From a checkpoint of a small transformer trained on Wikipedia: tied embeddings, 13398 steps.
Each number is 128 + 24 x the weight over the matrix's rms, rounded and kept within 0 to 255. Layers, rows and columns count from 0. Numbers have three digits each.

# layer 9 MLP down, 96x384, rms 0.104, rows 0-95, columns 256-319
143176110136125142090135173128109134081135143188114114135114127131135171130115107108132120126147082113110104161102176078165148119105113144144116158102134112129138173134138081113147122119131120
145148140175090176181134113124154141138196159119144124157137104135155136121117129150124101163126127125127093102163142116126126149111144135174096162133121140146161172091116116141109148114156123
122169099129115122162122110121088152072119123190133122107147129155161162138140116124125147136105102137135125135143114115177138082092146117152106179121134174138186144115148124121119137121141107
125109135124100139116141144131106119089102081110094117135161098125142117143121123140117142126090173143143178127144094142134107139140082090097117133153116141157130156138088105111154124111136153
104098140141143161095106150098150130146097161177139138130128152151098162116150136173138130130125139104136099135113131143126156125098094136116135149183133150120142148141163127086076115128142119
153131112128111144188106148107136118171166137170169156126107124096145128092148108202105138113105123112113113114113161145135167094102163131120146148083155143147121151115169159142125158105094099
128092152150129148147117104091118149191123096118158116102148078114113139158139101135135132126142089166184131143139140164103178112137147114136134142149126135130154103073135141106098161124120182
105126097152088110111121115173088125123180114140155121091108108108116153123141140135124108172160080144160138136150115121111125177111160182119148124113093111154128079126129121111100092157166127
103146180123119080114134112110155114144083152098114085145137145112123087143166146124098107153094141156161075124079165119076141162180091125139131109085127124125140132125096125114144115123102136
103097124117131221153089153120148137121058133133135129117133168101128118148126140108131078142121141095105128088149109124113159125135115132132149115130159154076145118077094141110114119132139116
157139115149107089083152141128129115126161159089131139122089179138097098127136127104087106178117127075117134117115118126099140124156131110129165131143110145131114132106102149140093154121143125
151147140103129164123134144123125103093135121169119126130131088141113121111091130156172118151118066135132076076136123140121140155140117219146144116138084112157077104120182168115137145128129089
138129123136127155118144104148158163104109090102125126136149154164106163141112159121177079090126123126103128160132117110120150130161132150104131132166128166105093132113112097114151155110115138
104152143140112105150188113157149096091134108157109129129112135128145124137166098149165132134100133132125109128130159129121135144184117123138133110130088137153089100168153107124111077094118125
154123110117105088116106164102122108157078123104104121126126078133100131151089146133111130094122123120147115111140129157091145107147098070110136145123079143176155089157111171150081130125146100
156097112109169137136132144107184127124101128124116124138136088115130085153116166139117107131113126119088168153175058123180149196125132132120104086130153144124142157124113142131111164142172146
151121144109148156081103060119164078131181098141114128135125123147125098108134144086111137123162141146139110119158061166139130155113125142103184154106086132158165149148131129160165120124142126
158081164111103090117139142168106132150098174148131103134138129105150121105116127133128153136156137169149113117106127139155137122118154122160139134135101134135162133115077069164114136141088137
120143120106126117164116155132132118156095140101126126135139140151171168076101122150118094129135171112112155162121065095158122097096106138123158122142121131143123113133161134135124125118127124
127074117116125129162102158131102111155155129106108137083151097146131152106133128089114092153118105147104136149132155158113061125073128129102161094109151095128133105134106096126182112136122100
141136106141143166124146147128175140137103139125108111125134140128116162133134123089131103165138119117129128089112118096094141093114122107113118152141102128191140100122159174176130134150109093
148093101156103157107110108114135126105123149105185128156115143133121077142103102121129121130150095106108139118166158123156124109139173143151134143118097140151130167132131146121138142129143115
116114110111158140176127101131132151150164131138123147135133130138054132150146106142159151137117127136128147128168135143087144213135138089171126150143179119113117107175102151122138192123092132
097099142120152092141131108125142148091081095146143135149081135154156122156148134132122116117130126145115168113148126146118139155125165142117126161136162167133167166111123149121168117155162170
130128155138148142091148089115166143110125088146156094127136134131113133125121157117128152135121153159112109158110128157110147112107108107150127134108177150112131134164095115131142163164129124
176138095112132148143093148107110140092131191123149115156120187109102119150151123114109132111105166157054107125092132101132137139136144126129127121130103101133107133121132081142192149056148168
136100137133132112093128061111123164120098117100100154138125087088155157047165138162133142132165105100184153145132166136108130149116145156181123129181124130125160120061097164158098125158143173
128124164126127101117144135116059119135150093093053112122111138115140139153145148115151135095096192150117140120087124146092151155143107093159135130134144156122102159145151109159150134151116119
105128099102091126098117141121139134128118083132111163120128149107087148138127129139127151084144138155148166117126125131125155126179114096154102111121106158113073156118136120101120119131094134
126126118131132118159119110139094128162128116122140123082078105157124072141141103152138137140129099102153128170110137100120104171140114111101140092156151111114095140127119115155153121168156134
119134141099123099103103139136100108151131105124108126139101143134148176152135146150110146131138105111115094109130120108114119107130111146165124121168130117145184092150113103115091142123114104
146153164142104108081172104125158078122124101100103119090128123110074155119101127119102162123146117159092146106119113090117135100127107174122098099089146117165156126154154135135139118142133103
104118072150138118106132116131128126146155143131136161152128230118128120132131147126110145142095111108134105140109132108135148126131129129112157151124137131134111100128115147142125126135089107
153122103119156150135161154149151111125111121149155141125145142156139222164137130106138130154152131110131097135179155130142148113140110129128149110113152126139086188133114147100151141139111102
159091172148112127125171115140157134124139142121177110092136085146114142129109127111144107130137079114144146115148130108157135108142109120127173075104116127105132122146123139152136137154123115
102130126107123147194120127134140153132135112121147104087116152133123103154138121147124148108108075136118075100196142130096118109098130123106098114125144113131179110127148111117131096096095100
119133104161145117099087108109118085154142125114109124121145122126129150148112152129118131128130124134108139087089082109089136068147145185122104139148121135151136122113113125169171095117107148
167162133113090140140127091110139144141097133128123080089130143112135096219127099117167134141093110144074128105155102093114151124128104152120152085126129086132128097099136155126087111151154133
147156166113133115127127162165112115137152117149114133128138153131091094155142118131171142155111118118162157109133146171146095115114133140126121088147115119098153139102179190122130135101147123
115088180133133157129143112104130147145119128116094129102112156108067112081181125164114137126133115118103121099157130165128124159091083107184096136127143128133166147113141139091173135068142053
097131096154140128130078152126173139111107110145140108112093126112123138107112182079108109124151131124142143156139175109123149131142131068164116143150119109086174087145094116121155112112089150
133148114147127123162092161139113132135122078120136129118134176160138103131127120112104138116150135101141141102113159124145134126146115112111081125119107133117126132191110147149151094155105130
117128145119128132141137092153145103122154146121185107129102106155119125149112167135128134138106089115131171125137096184161105112156148136193116125133126143119117150118077080101107111115137137
120103150137138117142123158117122140083114111126073185095130118127121117173090094122106137119083129140125130129109135129168121091150107102137114128113143095093143092128132137096122134105138105
154159120171136169129086080118148145153102161117142136151126152138121100149082118116106138155154149159161129105132116122105124131117134134109145132158123151129113130081112152143131121159171136
130134111144126141079119125112063159099147139195141117129119102130120079136119120142128096145147163129136104146127126116128106144160083128167135155130123118130147141148102126138150133115144177
127149104151130117117120159117153147122114086141039155165113090131139125141111092171153113113163114112123147134117142149138114116103145144133064094078077143144084111142107129116119073080099150
125076169122112146121141108146124143121130080112100129137120145140114090102145112125122134109112174134136146125104140106149116113110126089151123134127182139131137130146120144143140141147152145
133099133135126112137144122146139154098120121110120141147113143108134068138128135106119125131154126116107112080163122121148109110133093089126159107140151110102182148128157131143111146107074094
086129121126143163115170077122124095130074165168097136095153152139089111125103175103133138096114089112068185134118121101130091103125134169139169076156110142085152131143192122092164142125053113
141119082149133069130111101156125071132149155078116139138139107133130158083095154127123132134135113126167148134143129102151176090153119113134090175090083145084103079171125118176133133153099124
104148141090120095133155076116111130106129122159123144114161097138105168106122127105119132148163133134146162139132115148117083153118080133091140127100179092141141097100111086122108134109148155
086094175134147163094117143142136117137164162091150151116132141109183120140164154110162119131121111139176112130127091192106109142135113088101127109145113142127153124133079120099143120122076135
174145158129167091126126156152135147157163113081117125145150100083112125129113124136139140132118126143123107137077121134123133119083130132126145154120141121121128116120144096143153117097093117
121124108110146081146123107180125125112139125118172124105096088119136085123099086111134107119165146098090136134165095119154116147140162140125112153085101121095141165130179138108138130128168124
140143100114123134138100105135123152120159130118153135093120142126159122061127123137120125124132089096124131123106107135098106128126132114098103084147126128144070112123166104157121114147117077
121150082145139127148143110139106139147143139081146129141124136133152155113144146146149113121116128116157120134117128119103122137194115161148141088138162139106126164127105116083082111111137121
176170152088142130152137112165141100083133130125154137120117162150127120085107096133121157126108146107105153160156109153143134135107149090181127133082126141111116132150145110122108133090164131
092142128148154122145142163114110154172148106104132129128132134135157108046180101127126110060093150158146138122117117122129088114100137123127138132168131144135100076162140110128143134107159107
157141158114146097106138128137130121143120121096113094114113090129123173126118124158137138138074103135097122132123134152118139136149113145145143100160103131118119126120165155144126112151151096
140129168126109110120118100109154145130146146136153096115119097150127153159125149124129115111145139127096178153125125143191088077126144137132131141159105116145128139123141128151143123135140076
149100174102144073127112142132161154142126097157134124126125106114160141108133066102100128150160131163103097108178131110156147126086098100117119114167168085125130134158129144114124116117110097
105119134100149100104141139136135134089122117157160154115123142112118125160112126121125131171127130147119137142158079123119105132106187143102084109175181112097163150113139137140146123111110124
147102089129124158141135126130144120142157106139116114081130141115105097137092122126117129096113123108107132149143145162170182140144144145143134129118112108151090104117101093111164147158095103
146087167155150124129139116099119181123123134118122133141130087077148129121143142110109125161100157147126121119097139138183098182088121134140118117106132148116096194140123133133126115114121139
168154139136122153151128132116100113118100111183135141146124122145142155132124094175138118121156132135168115136132150120137112134144135144100096113135151126134140128155099156169102149148105119
094108136132128167185157108151095139096132120091156122157142137106104116124172130161172107120158138144127097137121108101114130108076155109135155146080101150141145128143105124089088174142119149
101148124125157152168111155101138099134126094116127132097115172161143183089123135129157137089141170129096150151116142133121162135113134120098093081106140148129167130150119121113107085117080140
114123116138114139134117146123114135117085165165133139154115173100104131095101112143134153153135121132196122157108117113163140118136151137111132128097106149150151151165175113120139147139189122
168139164140147140107116097155154147100168156137145158129128147142125152121155165113107148211124186146105091110183124139143111144135137172154155125125099113133167099086124126157178128132146138
105128157143119138116128141125118162143131114132137145102154150089154105106136159153109120111089135158200140116106084129111134132108157127102103122153154140149100126140115126109085096111136154
118145171129136096105153141146143154118074119102128135125129097125130110123090131139111124111083118142112134125106103156103153165138166115106107116140081152116159120131104122138126141072168149
112124103117127116130100141158140117074096138101125159134132083106156135080105128110143091142176108142109141113134103131138142130136110139095111180098140141135042121170087144146150114123157137
140126108149102153099124144103121127164066139146136166142132141115124152128142137128152157064109160095111135133120145078130135146111127168124118119152105117121136114122179122145118126109106138
124107114111116138094136170129139125195144106094127108165127130103141114142105123119140144125123120116107118129135108142122123121169143084135144128147070096114092157103098043135136101150109100
141132117104145169116127107132131140104178140105128095081133123130123123083155133105118089113134135128129109129140108142161123153127127128043149130130139131138112171122122082151062096188117090
110125137113149126107130143146171091120138163092099142178167152135144121177152106141158131105141135149147149115140152183135099097120161098128143112152115116169117099147084128124089148127146176
149114152110123168144151143124123085192134159096124075115099079170129142055177174075123129172113129147176136160137172111088134110119117120122133138080099147127088093116166159147158107157092167
141131123119112117130146125127093151128150166157145097132105099122124117095120137139134125129125171158091126136077143114168136154128120112154181104117136102137113124121153125105144099112115093
096133155103096131124130155132093114135140150120154106141136154123148132137131124127152141125113162160100148140131144074139144139151159122113152138108131095111136143122155128137139155134169138
110175104120102097160113134152128136176117138141164133121133077173131155095139128148116131069120136122127108134131177124104122156112147166122150120138139155128101092140106088142123134125118113
122152136116179126110179151170116123173168135107165111143111113128092154130108154149153151147100121150205094158102105105052117157159167135180134163112110138150151133135185133096102085190098133
119116113139129129115141063123072159156171145175109107134144078097114084087147103136111094107120137107151112122077134133108172130147117133116123147124123142120084162133105138104094111124102139
118110158108138106127120119114107121152153155148095134148130151122136136185116128127119112128097132159154116150132163123134122115130125155104129144138146081144135113126095153120147117127128171
109099066159128108121123156119118102142118180151082124120128120131109137149163163103124151129118137134142117114129133113090106118146110162125152105144163140112120117123116131122133141162145146
116164144142144077108135118096129129100089133142144159161121161105127129167113137162174138121161107133112144123123150116149108129108143115093123166121155149143065142129136103165150162113147147
111103104115122097106138125113132102118109148144060159125146130114161125123151143121153148155173109097169167153135096145160115133146104143117147150107119131143095118124124124137114115103098177
085135084115094145146133136154101125105149128123143143130097086135142119104073133145079141111174174126073081125119104135137129132144067106100129155102155097112100158098093138085144119117118143
150130116109095132151108130144125098095122128096144132167129095145116147119177112142128134091099167144111138115106114113129149130138126112116097100149105147143151146133130172139119124173103123
159149116127157111106138121133121145115115108130158133138170148106102119255077119154113070133206086113105127138089106138164130107058110182153065143102104110095093105125146147082105153136128124
122127161129142087128151153114125142101153080178174161123151142141140143127101118150128104110146176139094112128128132090143078077097151145133084149137139132111178125113111120127114170133169189
131165100113116173135106100106158127111083108113115145123116140167134107168143146127125138145111111125131101146152180220137169141090128102151109153102117085131117107114093077173108115137148165
157116135122115171172118168135132116106094182178081143121133170134098107067149133143125100128107099105093101105099141144137125145164130107068158144158176130117126142135146090115118132101159136
119092144169123123127140147090147132134171115099135108137148092128132080150132131107094119110119121091156093144111113151124110091136128135135106166087092127105118157124163139127163134128133167
140132074194124139148096141109128129132131107113075147145166151116147144170109133139150115152147120112146105134113145134097122136144103173124081153123141127129131100173160150104108092121124158
120154121132112170148130152126131146127129132126113125136154161208140108136121105103121171132135126107074142122105138071158096062162098122164107107146177083093153125105114174104173170135135135